python train.py --hidden_size=128 --intermediate_size=320 --vocab_size=797 --norm_place="pre" --rope_fraction=1.0 --qk_norm=true --tie_word_embeddings=false --init_std_o=0.0637
Each number is 128 + 32 x the weight over its row's rms, rounded and kept within 0 to 255. Layers, rows and columns count from 0. Numbers have three digits each. The size before them is the row's rms in percent of the matrix's.

# gate: layer 12 MLP gate, 320x128, rms 0.0737, rows 216-246, columns 0-63
# up: layer 12 MLP up, 320x128, rms 0.0732, rows 216-246, columns 0-63
# down: layer 12 MLP down (transposed), 320x128, rms 0.0731, rows 216-246, columns 0-63
gate216 093:120158126119102123176121137125083103107080147060134149134087179154076190114097118173173198126188141072188104122161117095128192091099169157097159126116087120186129166075154147145113131109090062
up216 099:118150182066069115149121147087100129127158148123108134102202094153177126152146082153077155132133106146108155160106087111166127148144159150164106111099064149099123164166086150082155119118144127
down216 099:102099142130115122170137130118068078145155183148130147094199125170157181134105097155134147092110122083133121125129101107149146141075115088116104137138054108172113081098135195108108102148103106
gate217 103:147145095131139069105112115037149158138145099154144124184124084107197107163149135101155145129090122171052141179147096183102118092155136159110101155096136109124148127108095156139107066130097108
up217 100:086139109172154130128111071155082112121145123119120126061098082172141100202105081126131165096118162172165155109159085078095173098136169143110122071095111154131123157149121127092119174111172111
down217 100:155089113104157123146120128122091148106143150193167138135082108119153085193144111119112148100104172203120183111129123083123178111132137195090077133152126108175151102124082109103087109140150183
gate218 103:118123112101130149138134096136174146116118102090172178163130116146165116053119144158091128152127130138125149123126052134147215108156129160139122120066111146141124204094121142125094111146175133
up218 093:103112083147162136141079109161173161089154160129136060138116075129149070100193153089149136128129142183127132080144123100124122141144084099133205119114149146135112098142126145160131156133091102
down218 103:066120148114126131116131100109120151137197119101088154110143093151108111091131153124171115116137080177129081167068130194156120104089155123115157182137127128055145115108204080125085115114135123
gate219 104:080102109130151142166119151144127124059112169137080194103148120129151128119130023159081155082101125083094070084133142089147151142132108129149108197129174177120108153145100142131124130127104135
up219 104:141080142157157124136171137105125153185120095096127179144130114188115127111083104072092143092118127094112107141124199154074102108152142129118136122123163109148162139118139156129157094046134193
down219 105:105071110115135125111154131088124082083071123146161094157154123102166146132143235166091100095109088146175095130160069100142104148068135183180111072107154119111136081126102108147157146174131068
gate220 092:162147150106158119133103158162097173063123083091127101079113143153106142106108126107126140108172109056153173095131119164114137132086169159168164179066124140132140117149117101095100095123124176
up220 094:102136139151102059120210149155078127206129144109096166109163155094105122128161127178171120131121163154149168084110105106146134123156161072076136175195088120122111123142151089171183131116148080
down220 091:095114200106039141040145141112112089136150146123155086129117170163097134103088124175106128119048110121138113110095116124131160049171156153116152139076080088112170146124117160109096137143161139
gate221 100:142096148100119146149146091141142176160143143125126121116174139161124146176150115134039089128161180174133108159119092140068119107148168154117058129099133115122094100138139110141077089091182138
up221 098:157156128163109140141069179187142137093130106169168134098133114132112150138130067154102154100166134130092160133118126119121137133117127120116162120167167102147147128109194133105118203129182143
down221 103:142121143158106238149137171187098190164079106119165134129175168082078122120156106090133136110141113170082144177169095139134090120206134144117065184119090162156141126182150153156103109087125094
gate222 104:136128128133091152099130143163140085150154136135115132073128129183087100145154135146110187074181108112132095121118094137141047136138111151142171209178111154170087131132183185133161133107107136
up222 099:115088101111134076127156114096134110090095157101108161182064142130139140057141114163111111128156108170133159085101131113131129181122158136171141130076136110113127117189100068096093153159132109
down222 106:112137122096205084062150116092114127138095101132128144104101131103090177131102120141107149128113206163121119085117076156151147087179070092164139130113143079120124073145098125147126151101129110
gate223 097:106167188138152118061061205109117084170132160098091114087122133170137148103170103094129131158108084123099112138097109075155232150154111088114119113153126129210126113109083137102174093141090103
up223 099:142140091091111130166066160116132124076120113144088119152092130095118102166192109160152134166155125115169155155154148093177123125114128109096125099131096149155158175138107126149148125116087165
down223 096:109130163119100139133142077126135192081108161174204037184124128108091118173131091105093152123099113172088078141116151097123130147225166125080133155086163191089161200122126139122151162151134146
gate224 102:088135110156148116165075115118141107159147123158134107138164128098157162129095163097118097134141144139138116090107184185149111147091160120106149134061091150142130156138117161155151170051188129
up224 098:131094111149139156140128082119127148139119116135149115109202148175110177101088118129133120166146119110186124126115106203122199102164166077115146113148151131098111085139106118145146187103173101
down224 098:122109119195132128092199161113078159079162119078192097187159114130113137152123119148198204125170136137136160078139153125129132136146137146142113110171185146151173139125130141110148131144122134
gate225 105:090037155129135142091162136148114103130121155195173113097113112174128101107181099125124163143097127169152114113110144148083155091086137075115103130091205146084122122167096154117083152137153151
up225 102:058140104151169168137134159073089103120100171137139116142163157128128150135091143092098110114125187106160114142097177086135114048161189148175101187193042133112090127127087127083114118182175150
down225 100:105154125126122173157203089139115180176107115147101144103075076144154197103112151126157155124114140117111142120105076131203049115128135187167119138088111151182087128197148155129142120118124153
gate226 115:175160104151056124116092127108088135143085102072114085079095158132083143106051165115102115123106182129128125165121137155128137057160173140092166125118133069154138160145115104201128116119119157
up226 107:092092151142094116143142132120082101129147148186159104159129122182170112088127178165143108096187145132100157156179079159138090151177117161119114139113083067148115089144155117112139147156205080
down226 104:107095142158166160116157171188142095128147114138103189151113136129112098130108109117071098134143112065126102191143134147085150136109063076145162114086088166171137073086172157092176143093160110
gate227 090:109128126172157115136073094180107129143084121138179147099175141163083181146135104108102112129203164134122105130122117099146159081150153137147110162095141056149142166168118201172132057110082146
up227 102:131157103079124077111090070118169186135137113126148101111088107080161132058093105148167164146129113133147139148136106137128126147101104060172094062185151140160111086089105095163138110185102132
down227 101:153096172117144061137119075132097144185129163142114159131146094115114206118076128100114148156082168122100081119116126109124181109145084165114110071190144091148143117095142199174120062132063101
gate228 098:125177167131135106138157146130133127130142123166139120131110058142168052162151119101107103153138096124121193142170090109112165095155137114122158079095120112107130125096144172121132081136155098
up228 095:123154067135135188096108113107099105167143135125157147119107121110122122075122127142167186084095170153105154176193096155195087038180104158085057132099133127144157120178112178107131126158174113
down228 098:132135181185105085115142094116049121159098102182099198151102106164129117129136133083083145065131092041137172140143125068149144115178122069156120122160108132066151100123117171152137135091134142
gate229 104:123145132131095138086180180092109089176167124191125134145111134091106135106155028155145129109153110073130089158118111155112116089123164095147153100108102178103136089162111133165112117152147154
up229 104:183173147128164106146110090143158085148158140115132181108154164127125092143140110080103112147210057168141133165188078173177140149107123144143158124117117141171111140101164104162123122130099064
down229 102:163099144139080094127087117111137152107196128125121089115132100170074128142112115149173078107134197078151120105113162115130110172142137151131122162089130137145147102091111144160199133128151135
gate230 102:119122152128111168181145113192068135123135125141103137151120163113107191127079120138100063138123193152129131152136132103142121122083126220113112113190176100127149159097089098146085138177111114
up230 105:123084140110164176141152125107128099170112161121151063129164066130101141127117147158132129093170057052127144107142094133090116110218095112095178096156102159152122096069131082103106120102181176
down230 101:151132146171159091148176159120115168105071143116093152133165145168156147094129159060057111117060098153139111137079149117185143140201089148129150093126103099127079198111089088107118118141160085
gate231 110:106150092130136136181103112099067128180143143130076117116173104103174154188110126158092113144106183147157129104133132167141139165153206182085128179087119143087114107111107177169161103166126153
up231 107:151086156164085151082131175126112131149089100087165106173182156123092215101111099134093079175166160095179203135123087111129132131144119133112166078151146137136131135089173145155148118114110071
down231 105:114077180145117147154077131134147173137097155133163064149144147116141125137132098086063137105185135171144112163113131132089135132221134104118094115113123148101168127093088128134170144164226176
gate232 097:091117132137139159133158124128108139115154131099148133156113112113151119078158178139081158109160149147165115146117133175110082118118162132145143143129150071106102162074160057128136032043124107
up232 099:129143152096128097128129087102066109175138158105100179098113086133094119108145123128135128134142091149101110148175077135157069128122176193076137090116112105152169111159126110119098139137134138
down232 100:050132166094147059144110131156193144132132157082180113131114155139148101135078165164131116145118130100137160064130095164099142144108161142177130089125101082127127127165138148115131153135181161
gate233 109:150073119175134151149137122193146202098086159130161123141147142136081132116152105107071111129077136153133079152125112136102154156132162116146106165110135068171113139099106037107167138163179153
up233 100:138097139142120096166107052192158198148129150155108139102137152139095111140153121110148124145131097109166125158103136210131173122130131142093144112116121112165136127148126099169134111142160098
down233 101:086141135112120121142118138124124146149102113171144129188152164108121156135078167167126129090156079152099139114049141153113180126173102072084154145174129175106085152104080118155196177209130128
gate234 094:100163132161141154119151098144130120144147144061159147156123156127134103092101163165130075128181154072076112152143135125109181128149135129064145129171125148168098180055074120102104116112159131
up234 094:077167167126112111066145121131089094164160124073142114116178199144112104134115141159167099134092101087168187121092181140098140063127141115138144125164146105106168157140153114142133161099056132
down234 096:107101166100176121107161168133136106147146124145115127181178169102085142109193119147178142157099156163212119105130103195103172099114138137115117118131073159079154126071129061101141107153091103
gate235 101:180091149065085119156173093137136149149109167118122133132148079166050047191153118118076171123143166136150133075149106139126164177141150145129081085158099159091090127092134123159104055169117165
up235 101:125135182129144169136148140071190097167114124098199146142099100139141103209101168154148166102068115155091159142137094120122129140138161157120149114164185155125104093139135153115148130096138143
down235 100:130130118156074092174131171171155104074152115132103099103129141174145099098151154132128157091125149154188090202125181157162171111179075073176099147106097101054118106136158143072098102107136076
gate236 111:160092131153168142088124150132089165086154147156162099137196146164159102138117156124143076106125124069136130121164148117124116150137163136139056069000093097170078083066101109115090114128157082
up236 100:140190151161135106087180131168127102188103137129113123105168120093163154114077086158160169141150129178127122113111127127237143087082127094116178123189116154102132118126157147123058137118141114
down236 101:142136174102102137158121082098129141152125127155160132188116117151102173168120154112140146147069127138183144154082112137108138075133152176149161137100151153101120156094139085162143147112178126
gate237 099:127079180171110154116119130112162146111080177139123132070121201116125124099123175107134110154124134111121098131106100141129111085191156084102102190145087185175133112169116166094049158130126063
up237 104:137169112134126141205118153120170148110135172213088143136117136139160083142079079168160170167139091134097121136114134129113148098163091199119113141176132068081129142187161089145124124135082103
down237 099:126085162115137132145100140152095145117113083103161123155105102171163032115112104042168104118128141142123125119106129121108098158218139164104131090146107076076143093172131116116110078113122134
gate238 102:111157123123093166080097107154142134112157152140083130171113139133154125103159148085134143129136106123137213140120146185099170150049136163166145105048075116150091082121144075065160167110145107
up238 098:105047101161068147166171099122106091131133135110132173116130113117106098090127156163137115104161158113130153141079160057145119123089129105128072136084160079153054092180112135135149152103122158
down238 102:137129099142128188103147103088175135121128159113098152112189147134162083144161138184093144100100159158067074141147059136115074107233090095137103154160121143154128115150175090106124063151068101
gate239 104:139162153098099139133127179127155151137140165132143133164034120135134094148163111121159130064128094100104141123153111105079170190172175160159065160050121103107188172144117159100083169146097139
up239 100:148119140127126101179182136110100140151125142106221135168131092121124162139096164090166130184071106085145114087144127145102167151128078142181164136076149122134122162172128201127081130113126151
down239 102:152122173162100192109161109169126130123150120108178145108120132169116150171145073169080122076097094125158136135151112049156075144156128217118061062115169189153173165125136159068130088142100160
gate240 104:096084127174084136168112103124173117173090108181120105094116097110113164117107107136124115148157141122194125079072183141165119170168200084149152064110150113150137111151174177135126172144090152
up240 103:082122113155138193117119088145114186139200122066176121100062155108099102136071151102145071133164080111146112101139101137143093097139214116133105076133126173083133115145102119060131062156124124
down240 104:169121106134110139127166090111177192126097146097113102124157105178104114089102136047106092127111107109165116193139052146097072112089138156148146115175132133153136149117128082125144154135114114
gate241 102:147149076149124110149175096157093094091127183122138096181108164068083117157058095061111125165136106100107121097121155101124150103122190163168138134111103137121138123195105063082147169136204163
up241 103:131080187109180122140124126190100102133108105155074183098129124083084086127084060176127108145126136116093122065084168169103161166088124102107139189102148109131134095148153106164114130139117183
down241 103:111156154113129099114109132091111150146120212148193050138143108140148121120100129153147144138162088111112094167109081117170160138133168105102159165136138160139114100096116104225144115082166153
gate242 102:108117123129131164109086136151123131147104131125127166124145162142131073135137140176143166140141142156163145114081158169165171128157107148130140112183136149188162130077125123160141132055109104
up242 105:149199116095144113114086177124148164123093123108133142120097113138089109142193171099134119113080148139096136125157163128153184136066150131144143104103149126166110116188090111126180214098190133
down242 099:178140168146085135109176166166151146098133112143162102162111123147103096142135133074112052085100145105118139155130116144087126164098172098112178125157098172111162106151111159137157185199168161
gate243 097:142101097130113143111133074137105120098120146162157071122164109144044085157125064127129064158151137160172076121092121109138120144114173167141148143085155114155130159132089183104137136207187146
up243 105:179170187126103102116112114151143136133113062162087147166105120087088143123097106142133076095102173104102151111163119151140097142141126111058127169089115147113092074046077115166195190055145127
down243 099:169093099141140146155122140143090119078125188169143117118155194122112124132095110145151123160126108155075124138137086114164203131156120175152158100147070104115100164125134141213161119207159108
gate244 101:126070206077138110093125148168109116105157226156147151084136168175184121129156095103089061117163138183076120160137152133104155091137131083091151135151076134141143072081136194127069144144151137
up244 105:165079136157185130115109123129185113092134139146155148144135153115090157128115137104100167126140141087181133165130095125117116100114153088126053112055150153117135091118148132182170139065205128
down244 103:112142155144108113122160100132065100127151152162221165129165145103119077146091074097133093122148136171172117148125132161145170158129161152098124103091116140134134122126131198111152186103156133
gate245 101:152088118116160144167121111183105173086127152151143154111134178199098126146052096183138099086107120077119124125152130061134087087156160127101116115128181158110139096142054153175104133087157159
up245 100:125142072100109123141147131172135157127130123168152186066056189113139184126171162184124204160117141116136137108157141129126133153115164138168090135118129190073132200140084142127167082130188139
down245 101:125079138109080170151134170197189071147106153134096146115110161154077140121069035141138125149109096113161089191147125117137115120087062208133099092114119081147171128163161081152101118124147079
gate246 105:139107092179122167148187118174101155106138120131134106112114105150156149167135129174114074054040104147171141129160100114170086115131217114176108122143124117130123166140130129092164075193154155
up246 103:158123133138124090141141140166070168143138111142131120182098127170069123162098151142163121050081129164135102158155104052109156123125130168091125155139093147120183161117143169089105115125156139
down246 101:140179079079159121148072113119134128116074086118137127179122077142108127152093085165089094088138137154204114152140121111097112113034070170120120144110118145196169122131094122094168106117139122